config.yaml
norm: "layernorm"
positions: "learned"
qk_norm: false
parallel_block: false
init_std_qkv: 0.0147
init_std_o: 0.0147
warmup_steps: 200
Each number is 128 + 32 x the weight over its row's rms, rounded and kept within 0 to 255. Layers, rows and columns count from 0. The size above them is the row's rms in percent of the matrix's.

# layer 5 MLP up, 2048x512, rms 0.0628, rows 1530-1629, columns 352-383
size [ 97 110 102  93  98 111 107 105  89  93  95  88  93 109 128  98 100 116  98  99  88 123  89 108 104 113  90 100 102 109  98  80  99  91 103 104  89  93  95  89  94  98  95 104  99 102 108  89  96  95 123  97 108 113 123 103 114 107 108 114 105  86  88 106 116 102 129 100  91  94  94  98  87 104  95 104  98  97  96 104 114 101  91  83  94 101  93  90 102  92 107 115 111  87  85 105 105  97  86 128]
[[106  79 112 154 199  85 124  95  90 113  98 171 120 122 127 208 118 104 135 111 200 109 205 129 203 132 112 134  99  81 154 112]
 [ 97 130 107 133  98 164 131  89 170 128  82 104 126 122 153 110 114 152 157 166 122 122 164 135 128 161 102 134 183 124 167  67]
 [158 137 165 119 137 102 152 144 138 114  93 184 123 151 121 103  94 150 116 119  95 138 156 165 112 161 128 151 140 140 107 144]
 [141  98  96 144 119 141 123  87 121 135 163 130 136 178 127  70 102  77  95 100 142  89 154 162 144 141 147 128  93 126 150 161]
 [107 150 193 165 120 130 154 109  91 102 105 113 133 167 132 120 174 103 163 187  78 145  96 129  86 159 147 153 115 100 104 160]
 [159  98  72 135 153  88  68 116 112 108 152 180 131  91  87 146  99 111 122 164 142 105 184 139 120 170 146 136 166 134 151 124]
 [114 144 162  82 148 101 127 139 108 107 146  74 105 138 169 124  96 113 130 162 160  78 134 128 114  94 115 126 175 137  48 180]
 [129 142 138 107 115 131 170  91 137 157 100 143 111 125 193 113 137 141 126 182 158  97 174 100 107  99 156  52  88 134 153  73]
 [ 89  96 126 106 122 145 124 155 121 133 139 102 101 144 149 206  89 104 118 131  92  95 145 161 141 149 105 111 111  61 102 143]
 [108 133 139 155 148 155 126 124  79 131 134 137 156 107  68  90  84 155 105  88 127  82 135 122 105 139 170 191 101 178  81 125]
 [154 104 136 109 150 175 127 122 146  89 140 122 125 146  76 116 102  75 137 171 146 104  90 136 155 138 137  86  74 176 172  57]
 [146 138 159 143  77 147 164 136 107 181 186 169  85 114 133 138 127 104  89 141 142  56 124 150 107 142 140 200  91 133 157  98]
 [ 78  56 109  51 126 133 141 183 150  64 117 204 100 153 154  97  74  74 117 112  97 107 128  93  62 132  96 161 144 171 155 101]
 [172  81 116 186 155 184 123  80  68 132 115 142  77  89 194 172 167  69  84  65  89 153 157 172 101  59 129 143 140 159  82 139]
 [136  90 114  79 139 123 114 108 155 114 174 115 194 186 137 125 155 116 134  84  94 140 144 137 118 133 119 176 115 104 107 159]
 [135 158 101 155 155 100  74 133 153 130 104 124 117  81 141 167 174 110 148 115 141  90  87 135  83 156 118 159  76 134 150 139]
 [144 131 126 136 153 139 161 153 118 101  73 161 191 129 124 131 136 139 165  81  90 100  94 163 118 118  94 129 104 127 145 139]
 [126 139 104 166 112 157 148 185 128  81 174 166 138 138 117  94 121  66 132 170 103  53 123 144 169 134 137  90 116 137 133 111]
 [114  96 127  98 126 106 154  55 138 129 139 119 120 151 126 151 175 148 148 113  87 114 113 109 115 161 122 158 124 143 138 156]
 [114  74 159 119 154 177 190  78  98  98  95 105  84  89 148 127  95  78 131 168 167 148 155 140  72 153 127 162  54  99  84 136]
 [115 146 132 151 223 139 160 111 134 194 138  85 131 156 157 157 133 112 123  63  94 160 166  91 106 142 157 108 149 155  81 141]
 [ 78  74 139 135  96 105 107 156 110 140 131  89  86 111  81 202 117 140 125 163  88 156 110 113 118 104 103 113 144 155  93 142]
 [121 109 122 117 173 152 148 141 127 139  73 110 178 131 105 104 109  68 131  64  98 140 144 140 141 130 112 183 132 140  93  83]
 [149 114 135 152 169  95 122 115 119 141 148 150 150 137 124 125  91 125 179 197 123 150  91 111 150 106 123 147 136 147 145 144]
 [ 57  90 159 134 125 140 144 143 152 140 138 138  68 104 147  82 190 156 108 123 170 104 136 126 131 107 155 133  80 158 117 123]
 [ 97 107 120 101 125 157 110 176  68 128 169 174 137  96 136 171 150  92 148 108 102 178 134 119 146 143 121 159 172  84 210 131]
 [129 131 102 147 149 120 159 105  77 152 116 179 115 130 118 107  70 155  72  68 176  47 110  64 167 149  75 106 101 101 170 129]
 [144 112  90 101 186 126 122  78 125  89 135 116 120  81 141 115  65 144 157  98 119 151 147 106 152 168 177 113 133 102 164 117]
 [ 82 170  52 128 114 104 167 135 159 133 137 180 144 194 146  95 123 117 135  82 124  92 134 119 152  53 138 119 211 120  99 176]
 [ 69 156 109 102 109 120 180 152 151  64  91  95  95 154 104  86  95 139  47  79 126  85 115 120 109 151  42 160  89 142 109  98]
 [159  79  83  95 103 146 137 124 128 201 119  64 105 135 185 153 118 107 129 122  75 122  65 119 162  61 130 124 128  94 169 116]
 [105 162 173 147 137 140 149 136 120 107 160 112  51 174 139 200  93 127  61 142  98 134 140  77 136 151 155  91 164 131 201  77]
 [157 150 181 178 119 147  89 141 118 120 152 155 165 146 146 187 108  94 103 173  90 127 118 142 110 160  76 132 156 162 108 159]
 [103 150 128 137  86 130 120 170  52 170  75  66 115 117 143 125 138 156 114 174 124 159 146 120 136 115 122 101 121  85 145 135]
 [121 115 167 123 112 154 151 115 147 107 151 147  97 124 124 113 111 107 131  94 138  77 119  49 145  92 107 178 112 125 113  83]
 [110 139  38 144 158  97 126  90 133 208 150 110 127 113 130 113 114  96 123 162 190 152 118  99 117  59 160 127 140 135 149 153]
 [181 151 148 144 137  59 182 152 133 116 125 136 128 160 116 125 141 124 192 120  61 132 135 183 120 109 136 144 162  80  90 104]
 [105 201 147 162 172 104 164 195  95 154 126 156 128  97  41 173 158 150 129  87 116 103 170 142 130 116  95 155 164 173 109 104]
 [ 94 141 155 138  97 124 118 131  66 134 143 119 166 112 114 117 142 153 160 116 117 111 157 102 146 161  93 108 108 136 124  67]
 [187 156 134 194 123 150 120 109 132  49 131 107 106 120 111 147 166 136  93 162 181 108 139 104 124 124 111 216 135 174 142 133]
 [102 111 128 116 120 132 191 146  94 147  92 161 127 148 116  79 143 110  82 119  94 124 142  96  67 167 122 148 147 132 165 175]
 [109  85 102 138 121 136  89 100 102  88 106 135 116 127  97 119  64 140 125 119 176 102 153 145 167 141  99 130  83 102 129 115]
 [ 64  90  92 120 167 140 127  93 176 107 103 136 145  25 130 135 117 111 154 146  71 122 115 111  95 107 135 143 116  58  36 123]
 [157  97 135 165 115 129  96 137  99 154 117 147 145 141 101 106 183 125 153 159  96 121 164  77 162  57  90 102 190 158 132  57]
 [140 199 195 123 122 144 137 155  99 130 144 109  74 118 102 162  54  89 159 154 130  99 137  95 153 170 134 119  98 133 133 140]
 [ 90  92 144  92 149 174 100 103 105 136 124 171  14  95 125 123 163 121 187 148 178  70  76 152 128  83 127 107 136  93 125 101]
 [137 166 137  90 168 185 122 119 156 102 171 142 118 180 146  84 112 142 125 114 133 148 152 105 132 130 142  97 168 150  71 156]
 [109 110 161 162 137  55 153 117  67 105 108 105 105 147 165  64  86 127 168 154 120 154 104 101 163 133  89 100  89 118  89 186]
 [ 79 142 170  94 138 115 179 183 109 146  97 122  97 157 130 136 126 124 117  75 101 121  52 182 148 151 124 113  96 123 119 137]
 [103 160 158  90 100 114 112  87 155 121 146  86 144  97 165 134 105 162 133 138 185 100  77 134 118 124 128 118 104 194 233  91]
 [117  80 178 106 171 130 167 156 137 127 167  95 184 146 116 120  98 152 141 143 114 150 108 124 135 148 171 133  42 134  78  71]
 [138  98 183  84 108 139 158 178  94 152 130 134 147 148 133 122 150  75 160 141 190 115 117 117 140 149  85 114 130 125 107 185]
 [103 107 115 165 170 124 154  74 126  92 116 104 133 134 141  98 166 183 117 111 133 115 131  94 123 146 158 141  95 112 115 133]
 [129 138 109 148 129 136 166  93 112 155 125 140  69 119 209 137 119  86 176 140 146 170  93 135 126 114 103 149 102 196 112 180]
 [ 88 156  91  56 222 117 140 116 160 148 106 153 116  55  88 115 206 128 160 124 123 166  85 151  98 110 113 151  99 140 149 145]
 [157 137 185  93 150 163 112  84 145 169 119  62 118 120 171 135 159  88 123 186 186 121 159 148  79 132 119 140 119 136 157  82]
 [ 95  92 110 136 141 139 127 127 120 144  93  97 174  93  94 136 110 128 152 140 139 156  93 132 139  87 101 116  90  69 139 130]
 [ 72 124 113  84 173 163 166 130  89 148 105 149 135 157 202  82 137 124 125 124  88  72 143 121 200 151 106  99 101  92 147  84]
 [145 127 114 156  73  89 116 111 124 133 129 104 128 176  32 102 158 118 139 116 168 110  69 125 152 105 101 198  86 110 123 114]
 [124 138 112 153 178 152 111 171  62  89 140  86 135 153 143 114 121 113 180 133 188 124 111 115 123 162 173 164 122 160 149  77]
 [177  78 163 103 144 149 118  72 140 177 112 159 130 149 125 148 124 158 142 156 165 131  83 113 115 153  93 122  63 155 151 141]
 [ 94  99  63  74  99 121 132 170 180 116 139 142 100 107 120  97 170 123 151  93 130 173 101 146 190  94  75 147 149  68  77 115]
 [114  77 167  92 114 147 140 139  78 109  90 123 130  54 141 141 169  83 117 100  56  99 112  94 117 129 117  58  85 136 124  83]
 [136 102 154 148  99 160 112 122 138 116 110 212  75 111  46 122 207  98 116  97 157 126  93  70 143 185 100 152 146  69 159 151]
 [ 94 147 118 159 115 138 171  74  80  64 130  96 154 119 128 100 121 166 134 112 109 154 141 172 172 120 115 146 202 156  95 176]
 [119 153 126 101 136 112 158 122 118 174 144 139 146 117 131 111 163 108  68 143 131  92 121 110 157  87 150 166 119 130 129 134]
 [164 149  99 160 119 153 125  95  52 129  92 185  90 146 122  78 126 104 149  76  76 131 116  59 137 101 170  77 134 139 104 107]
 [ 68  76  75 176 143 153  75 149 183 127 136  96 145 145 117 106 123 162 164 150 111 127  91 119  98 188 127 105 108 110  89  98]
 [100 157 182 144 146 169 163  97 126 136 146  97 160  76 110 190 134 117 136 153 134 111  95 150 138  96 108 130 107 141 120  43]
 [104 171  95 100 136 123 109 182  89 135 142 131 154 163 122 128 116  77  97 132 140 149 196 106  96 134 133 101 142  57 115 138]
 [134  97 125 107 133 140 152 132 136 127 122  84 124 113 107 119  99 126 106 134 155 172 143  77 128 136 159 128 116 130  93 179]
 [126  97  95 151 133 129 122 164 110 145 126 105  98 136 157 106 126 123 146 159  87  93 144 114 154  35 105 158 122 152 116 123]
 [135 123 142 158 114 114 115  66 100 131 143 111 149 203  87 130 141  51 172 131 116  74 136 120  92 100 188 122 148 124 137 152]
 [132  86 108 108 102 130  71 174 148 107 119 132 145  89 160 174 138 127 165 117  86 161 178 144 130 136 134 129 148  77 117 160]
 [ 91 179 124  60 130 118 135 129 126 164  87 211  91 127 106 118 104 134 142 153 146 102  91 123 125 130  70  96  42 135 109 109]
 [185 159 114 120 154  71 166 158 120 115 130 130 147  82 141  98 107 129 152 132 134 161 138 113  59 146 126  70  62 164 190 134]
 [ 83 215 115 167 120 164 113 104  92 117 114 151 102  85 111 143 184  46 154 121 143 147  84 110 110 134 133  98 158 147 158 148]
 [ 67 135 133 114 129 152 111  64 104 129  96 142 104 139 171 129 129  79 155 116 150 108 108 172 102 159 120 125 172 138 121 152]
 [116 125 117 127  86 104  28  46  80 121 162 173 119 169 137 100 129  89 136 113 109 136 144 153 150 175 158 129 109 102 152 134]
 [119 196 104 192 144 182 192 141 133  99 135 136 169 119 100  99 106 126 141 184  82  87 156 125 123 174 174 114  92 120  94 150]
 [ 87 126 104  95 117 110  88 122 116 116 140 162 136 122 169 187 116 132 115 158 116 100 117 153  72  88 175  44 151  91 127 135]
 [137 126 178 132 138 196  70  87 134 143  76 180  94 161  93 112 158 189 152  98  74 141 122 133  94 130 153 147 117 167 135 123]
 [101 118  98 129 176 149 115 182 117 118 136  91 140 114 123 132 165 107  81  72 109 104 171  89 134 213 162 194 158 144 101  49]
 [ 99 122 138 135 157  84 126 146 153 122 145 156 143 160 146 206 166  83 106 159 149 122  56 129 143  92 112 145 119 145 104 108]
 [149 108  83 109 118 116  71 164 104 117  94 109 124 135 173 115 108 131 125  99  83 157 111 146 159  57 163 173 170 126  96 135]
 [129 159  73 124  83 157 129 162 144 175 117  93 168  91 149  89 118 117 143 163 143  99 120  78 125 137 147 154 103 115 119  96]
 [ 98 159 124  82  95  96 138  97 105  71  99  73 103 122 159 143  68 145 139  98 132 119 149  65 189 128 122 174  73 127  75  83]
 [127 152 121 165 162 130 140 160 128 105  99 134 168 143 157 131 161  85  79 126 155 118  88 153 124 134 117 144 126  97 116 115]
 [121 133 131 104  90 141 116 135  92 178  79 178  87  68 160 164 114 144 154  84 193 105 124 128 132 138 136 133 154  98  65 117]
 [137 111 125 106 109 160 117 135 182 168 131 123 112 139 125 120 165 133  85 115 135 106 105 123 179 128 130 115 131 134 135 155]
 [170  88  84 133 196 148 108 136 102  58 136 233 145 159 115  96 133 137 102 105 116 142  63 110  91 163 152 121 134 160 119 121]
 [ 92 181 133 111  93  42 122 144 136  75 131 194  93 118 104 148 158 188  78 122 162  78 117 133 103 114 180 141 143 160 105 137]
 [ 67 147  74  98 190 180 116  94 124 149  93 166 104 101 144 143 107 109 112 116 145 166 152 177 116 111 112 190 114 148 140 175]
 [120 106 200 126  99  98 162 194  77  78 166  77 173  79 148 123 127 110 186  58 124  84 179 168 117 158 139  61 102 120 125 144]
 [165 110  98  75 120 126 179  75 132  75 227 133 107 182  53 115  93 193 141 116 127 146  93 108 183  87 144 143 129 163 118 127]
 [110 113 146  89 138 106  97 138 220 143 142 144 149 176 115 149 124 103 172 104 112 139  96 143  78  92 115 161 165 123 133  73]
 [128 163 100  74 148 119 100 138 103 172 137 146 122  91 171 137 141  87 187 157 126 184 125 187 109 210 118 122 167  99  74 129]
 [174  96 121 109  94 134  53 101 204  95  85 101  90  83 153  97 100  61 125 164 124 101 150 116 136 113 147 137 152 139 109 149]
 [ 80 128 119 134 118 147 178 121  94 112 122  86 112 136  82 149  95 139 114  96 120  98 154 107 122 102 115 156 163 146  54 139]
 [143  84 163 170 140  67  82 112 140 158 126 133 130 155 119  70 110 158 147 135 119 154 132  97 147  96 122 151 140  94 145 107]]
# layer 5 MLP down (transposed), 2048x512, rms 0.0915, rows 1530-1629, columns 352-383
size [ 90 113 106  94  98 104 111 112 102  79  92  95  90 118 148  99  95 122  99  96  86 134  92 102 104  96  87 103 105 114  96  83  91  87  96 110  84  90  94  87 107  94  96 104  92 103 103  91  96  95 117  99 104 118 131 101 110 103 112 115 118  86  85 109 118 102 133  97  93  97  97 104  87 100  99 113  93  93  92 103 110 103  92  83  89 100  93  84  96  93 113 113 103  87  84  98 102  91  89 116]
[[145  96 112 171 114 161 113  72  62 113 153  80 133 167 127 129 157 165  90 128 105 132 155 101  98  78  77 121 127 169 134 129]
 [101 121 113 112  71 139 145 133 151  58  75 149 141 128 145 124 145 152 115  88 121  95 171 133 126 181  48 155 188 144 123 115]
 [236  51  62 178 168 169  86 145 161 208 157 182 115 119  90 132  80 113 134 123 106 143 141 108 153  92 123 116  91 109 107 153]
 [131  94 141 107 101 106  91 135 144 184  97 176 140 113  68 144 119 156 108 137 146 134  95 112  90  36  90 105 112 127  63  81]
 [148  62 115 172 155 113 108 165 115 132 160 145 205 212 163 101 111 133 102 127 138 132 134 162 107 112 104 105 154 134 123 165]
 [137 109  88 163 160 111 184 179  58 162 101 144  61 122 124 168 135  98 133  94 166 133 161 102 187  80 119 129 176 100 144 119]
 [107 124 128 147 131  82 102 130 187 107 154 102 165  49 114  97 165 158 166 117  92 153  97 160 102  40  71  73 155 107  87  87]
 [139 161 111 123 163 137 114 139  98 168  73 151  65 186 126 101 125 105 127 184 124  51 175 123 196 141 144 142  98 183 170  85]
 [150 103 178 165 101 127 160 113 140 136 179 145 182  60 105 115 137  67 129 159 180 126 113 172 106 153 169 170 149 154 168 125]
 [172 171  69 138 113 107 145 101 161 178 166  78 139 104 128 108 113 174 173 116  87 174 112 137 155 165 185  97 130 180 117 186]
 [191 110 133 158 111 182  80 122 138 122 124 120 125  92 188  87 172 139 142 141 137 114 108  95 141 153 172 148 106 101 140 120]
 [118 133  68 143 123 166 103 159 160 108 119 131 131 130 127 153 108  26  96 145  87 112 124 133  56  93 156 170 152 156  76 108]
 [176 201  93  92 151  94 140 130 110 132 150  27 171 104 190 140 138 144 132 128  92 188 147 115  82 117 167 148  78 101 150 119]
 [162 149 168 109  71 143 134  79 115  97 168 176 107 108 157 124  96  99 111 111 121 150 109  81 141 116 157  97 123 145  50 138]
 [206 118 103 112 126 119 136 155 161  97 125 123 146 179 162 178 141 146 125 129 109 149 126 154 124 149 111 205 139 106 116 131]
 [117 162 144 113  95 174 132  51 124 106 125 117 141 122 128 130 126 140  90 130  86 147 156 142  98  75  75 192 164 148  40 109]
 [178 162 123 103 167 161 156 128 177 170 167 145 122  93 142 151 132 141 178 103  80 144 101 100 121 131  82  80 152  80 132 124]
 [118 123 131 151  81  73  83 135 139 131 137 125  79 133 117 151 129 112 125  95  54  80 106 159 127  89 115 116 150 150  79 117]
 [167 118 101 189 116  89 135 113 153 101 179 133  79  83 131  90 137 117 127 125 135 139 110 100 127  88  98 157 168 118 148 130]
 [ 98 128 108 153 117  87 142 118 141 121 111 120 154 123 198 133 113  87 156  83 145 115 132 129 162 137  65 125  49 146 102 166]
 [117  78  80 121 134 126 173 171 107 109  79 148 103 130 106  59 149 114 139 147 150 181  84 124 171 137 135 141 114 164 111  98]
 [ 99 107 138 162 149 113 113 119 180 109 125  74 144 147 114 132 146 170 151 133 126 146  61 136 101 131 118  78 120 101 154 145]
 [ 68 110 147 146 148 110 140 189 121 172 155 151  94  94 109 150 151 147 145 100 151 117  88 119 124  71  97 163 162 157 187  96]
 [151 134 179  70 155  77 154 156 138 126 118 148 156 147 139 134 152 121 134 100 142 181 114 108 122 146 153 142 122  95 191 147]
 [198 145 101  64  96 130 154 127 100 104 184 136 140  88 190 134  93 118 123 127 115 113 136 119  81 163  91 142 158 145  64 110]
 [140  98  99 176 155 134 139 159 128 107 128 143 119 115 161 127 112  72 100 103 152 137 123 125 102 109 165 134 108 159 111  66]
 [100 156 100 153 157  62  91 125 126 187 153 139 141 165 144 115 101 125 190 196 119 109 123 143  78 155  84 137 166 100 103 157]
 [133 144  88 135 158 125 149 130 115 127  74 187 147 166 151  99 126 180 119  73 105  74 126  52 153 131  72 154  65  96 141 150]
 [128 129 120 124 100  96 196 146 130 130 119 135 136 164 163 107 143 134 106  85 141 105 152 123  84 104 140  98 161 180  62 147]
 [101 141 119 127 147 158 123 151 133 143 101 133 143 120 135 144  83  52 138 129 135  74 165 169  80  66  93 176 164 175 130 187]
 [147 139 132 167 110  90  85  89 105 139 159 140 102 144 181 102 160 136 136 124 165 130 133 143 114  64 143 140 118 133  91 149]
 [129 140 123 117 162 134 129  81 124 144  91 152 177 125  85  82 169  39 126 182 132 170 118  79 110 181 160 133 135 131 141 122]
 [165 100 106 148 175 101 157  85 172 114 120  84 139 137 159 111 178 117 139 156  69 170 142  90  96  93 137 146 140 115 103  91]
 [151 165  86 176 177 162 140 132 128 119  84  97 110 165 130  98 126 127 138 183 151 175  70 151 139  86 166 115  82  79 171  65]
 [ 93 169 105 145  93 186 125 154 130 115 118  79 139 213 106 155 157  65 141 130 166 112 126  93 162  58 115 180 115 188 152  66]
 [119 147 140 130  98 130  98 114 146 158 194 124 133 144  79 175 125 146  90 121 110 167 162 137  94 107 112 114 122 113 109 121]
 [130 131 102  82 157 148 144 146 149 144 138 107 162 189 110 161 116 140 140 167 152 134 202 137  98 138 102 163 164 148 206 173]
 [137 134 146  99  77 116 139  95 164  96 137 101 158 172  68 129 110 154 131  51 116  89 159 120 141  78  95 140 114 107 167  79]
 [140  92 144 114  86 162 137 134 180 144  91 127 123  87 196 141  89  80 119  88 141 146 122 128  77 127 144 133 122  95 193  74]
 [105 156  86 137 142 159  94 139 142 125 115 145 106 117 120 178  91 160 165 102 113  61  98 128 150 126 138  92  98  97 110 158]
 [129 167 111 100 181 130 146 113 162 128  94 140  92 117  99 140 167 161  83 131 136 132 147 129 119 170  99 154 100 117  89 158]
 [109  99 136 145 120 115 152 173  64 126 123 147 170  86  60 112 150  98 128 158 103  98 113 112 132 102 130 112 190  72 169  92]
 [149  89  81 136 196  85 142 144 124 127 148  90 176 140 185 114  88 142  85  91 198 116 108 131 157 116 145 133 165 124 151 140]
 [130  84 135  85 137 152 103 130 140 149  80  90 111 127 155 143 197 124 161 134  89 127 112 133 101 136  91 140 125  63 120 158]
 [126 123 176 119 140 120 114 148 200 113 148 140 116  85 129 140 169 124 153 136 127 110 111 142 124 105  94 101 156 155 138 130]
 [144 144 118  66 160 153  94  95 161 198 146 174  65 110 123 147  96 140 214 165 113 136 148 135 142 137 122 173 154 117 126 154]
 [ 97 171  67 136 140 101 152 153 144 114  82 145 182 100 165 112 141  97 122  46 153 156  94  89 117 114 212  81 113 158 118 161]
 [119 134 171 103 129 121  94 153 187 165 140 132 170 132  98 190 181 188  96 148  82 146 112 151  42 178 181 140 120 120 102  59]
 [130  82 159  46  83 132 147 202  86 115 104 108 103 111 185  85 138 127 149 147 137 153 183 172 132 140 145 112  92  98 136 131]
 [ 92 122 131 187 154 103 146 148 150 176 136 117  77 164 144 127 128 109 169  91 175 143 168 157 161 121 130  75 108 119 116 126]
 [155  99 116 100 152 137  96 127 139 190  91 141 153  77 133 123 140 148 133 159  54 110 169 164 135 110 133 104  59 156 146 178]
 [143 112  79  64 142 124  67  99 174 188 142 107 186 138 117 131 116 178 178 167  56 183 171 123 139 101 125 157 101 136 121 138]
 [118 129 109 137 213  68 147 174 169  75 188 162 156 115 101 133 176  83 109 179 141 114 142 174 116 111 158  98 113  91 104 127]
 [131 126 112  65 120 137 146 121 146 146 140 136  99 105 163 137 107 169 158 132  90 120 132 125 157  74 149 137 121 201 133 172]
 [144 143 100  71 141  58 154 167 109 148 100 114 111 111 123 144 161 107  65 152 124  93 176 127 133 140 202 181 123 208 123  82]
 [107 166 153 119  85 110 142 129 165 125 153 127  99 112  36 152 162 161 129 195 171 124 119  85 158  62 135 157 135 133 163  81]
 [121 112 140 130 108 132 120 151 148 127  70 144  61 157 162  90 120 157 103 129 107 135 101 182  97 136 175 155 100 133 165 102]
 [ 71 147 161  80  95  75 126 106  76  79 128  85 102 170 198 147 118 167 140 153 178 158 128 105  79 136  95 125  99 206  85 176]
 [104 125 113 163 146 138 139 152  95 105 147 112  70 119 106 167  90 114 129 156 123 125 117 137  59 174 131 185  80 147 104 105]
 [172 109  71 108 124 154  92 145 154 102 109 126  94 128 147 122 167  94  96 137 113  98 112 144  85 145 166 167 157 165 144 107]
 [117  91 109 108 199 128 140 140 165 138 133 126 142 109 105 118 132 138 161 116 136 107 108 150 111 161 147  94 113 169  88 170]
 [126  97  94  17  99  93 141 152  77 193 101 138 141 149 135 139  12 160 156 138 109 113 112 129 147 176 133 160 145 195 151 121]
 [104 180  98 107 134 120 128 111 159 121 176 121 180 127  81 112 132 108 100 104 201 129  87 203 150 107  96 147 108  79 129  98]
 [ 92 111  99 128 162 176 103 139 111  80 165 149  80 119 104  84  93 140 108 131 118 125 121 161  99 143 142  89 108  60 116 126]
 [131  75  83 141 132 144 109 138  68  66 160 141 102 145 111 111 159 110 116 153 130 127 161 137 166 152 116 149 182 130 127 156]
 [177 133 104 108 109 155 102 161 123 135  94 167 152 123 108 170 126 136  71  88  99 141 108  95 137 133 112 196 103  99 110  95]
 [149 124 220 130 100 157 154 141 142 129 192 212 101 111 147 139 180 136 160 110 140 142  96 148 124  69 162 141 134 143  83  97]
 [ 57 109 129 146 103  92  83 128  78 143 100  65 146 157 161  92 116 144 105 168  92 105 100 118  80 216 123 100 112 134 136 120]
 [150 185 149 117  64 115 166  93 109 146 118 143  89 163 125 109 138 117 112 148 129 157  82  92 119 181 115 173 136 136 148 145]
 [119  92 115 119 118 125 113 100 118  97  66 145 111 156 113 144 125  76 172 110 174 165 146 144 131 136  99 111 114 139 147 141]
 [122 160 180 176  99 120 166 151  82 104 118 159 148 100 114 155  76 128 183 154 142 135 119 203 177 124  85 158 152  88 133 161]
 [105 213 105 180 138 121 115 144 162 168 106 138 101 122 136  78 119 142 145 166 172 155 158 124 133  99 119 134 117 107 128  88]
 [105 150  97 153 136 125 184 124 194  98  60 136 100 127 203  79 123 100 189 104 152  70  87 181 108 172  56 117 108  90 151 151]
 [148 165 114 135 123 106 244 195 201 127 106 140 179 130  90 123  82  79  63 154 112 109 134 138  85  94 133 141 146  73 181 134]
 [141 125 180 141 118  63 113  79 238 149  96 181 106 131 133 178 105 136 140 132 114  86 169 203 180 111 162  99  72 152  57 169]
 [ 94 112  78 215 151  64 174 188 132 164 131 136 168 125 117 132 128  94 152  85  98 122 125 162  98  81  57 120 168 104 150 114]
 [113 123  52 143 171 165 119 102 188  67 193 117 170 166  91 112 102 155 158 158 157 139 163  95  93 163 107 154 149 176 132 153]
 [145 136 140 102 148 122 110 118 167 117 147  85 151  74 119 121 150 103 142  73 141 153 158 132 118  84 106 135 133 141 167 116]
 [161 113 137 172 152 129 144 121 167 112 161  85 110  91  84  98  88 166 117 173 125 137 140 110 141 134 124 173 194 153 126 174]
 [ 94 107 117 117 199 139 124 119 100 131 146 117  83 137 160 115 136 122 155 130  64 129  91 140 125 104 113 147 139  57 149 135]
 [159 118  94 191 124  91  89 156 119 172 166 147  96 132 166 133 103  91  86 124 132 128 136 136 131 132 140  92 135 126 125  68]
 [135 168 117 166 171 135 141 172  87 100 145  76 139 187 143 121  81 125 162 146 157  97 156 129 131 141 134 143 172 106 137 124]
 [137 136 113  43  97 168 164 167 124 117  86 130  81 151  77 102 143 182 168 134 152 170 135 110 127 134 110 120  96 141 131  48]
 [151 126 208 131 148 166 110 136 153 116 135 139  98 158 121 125 118 200 138 111 158  32  81 123 170 218 149 133 138 128 161 128]
 [122 144 111  88 212  91 131 137  79 136 140 100 136 155 168 158  80 154 139  82 141 123  93  81 149 108 151 144  58 111 107 136]
 [132  90 145 192 116 107 111 159 109 154 124 138 156 149 117 198 132  89  84 127  57  79 147 134 168 105 223 110 153 158 144  43]
 [ 91  95 124 159 145 155 125 141 158 144 155  89 124 146 129  67 120  96 130 129 103 110  98  99  49 107 168 114 198 101 201 105]
 [ 89 102 162 114 158 123 127 138 196 161 146 192 128 150 139  58 181 138 124 160 122 124 190 130  84 108 149  70  85 162 165 188]
 [140 159 107 106 164 153 119 143 115 153 138 133  98 202 153 201  92 160 126 146  95  83  40  91 113 157  97 168 117 115 187 125]
 [ 66 129 104 152 199 110 133 104 147 146 138 133 136 150  99 123 101 126 126 139 114 178 123 128 174 153 140 121  97 139 200 123]
 [106 187 139 143 129 122  59 206 144 134 132 143 118 152  66 136 138 103  74 153 141 176 146 133 130 202 111 112 112  79 154 115]
 [ 70  99 131 199 131 103 176 133 124  97  78 140 138 129 108 115 149 105  64 137 145 135 122 119  87  82 132  91  89 134 150 113]
 [122  88 114 112 110 112 124 165 137 133 124 163  73  85 115 160 141 114 116  39 159 183 117 112 104 150 112 155 110 127 123  90]
 [ 73 155 112 127 131 168  76  87  89 168 140 161 146 186  70 153 147 135 161 136  81 122 113  71 119 140  29 198 120  97 144 157]
 [122 158 164 126 125  81 170 146 135  74  75 212 136  91 163 109 146 124 118  98 131 150 184 125 120 102 158 137 121  98 159 163]
 [138 123  74 133 104 107 160 112  88 169 138 116  91  99 122 118 128  94 153 114  44 147 128 144 129 120 150  56 107 123 174 127]
 [ 76 117 118 169 122 135 128 119 174 119 139 155 126 142 140 116 146 126 132 167 172  99 137  73 162 104  85 165 145  71 154  95]
 [152 132 129 132 188 105 191 200 154 110 149 158  76 112  61  69 167 105 160 115 121 175 114 103 167 172 108  53 134 155 208 125]
 [125 136 196 135 130 105 152  76 126 138 132 127 157 141 145 134 173 204 109 145 188 100 168 187 106 165 179 137  85 123 105 118]
 [148 163 136 104 161 119 115 134  81  80 146 181 186 172 109  85 132 147  92  77 119  94  72 121 133 151  89 147 105 122 167 130]]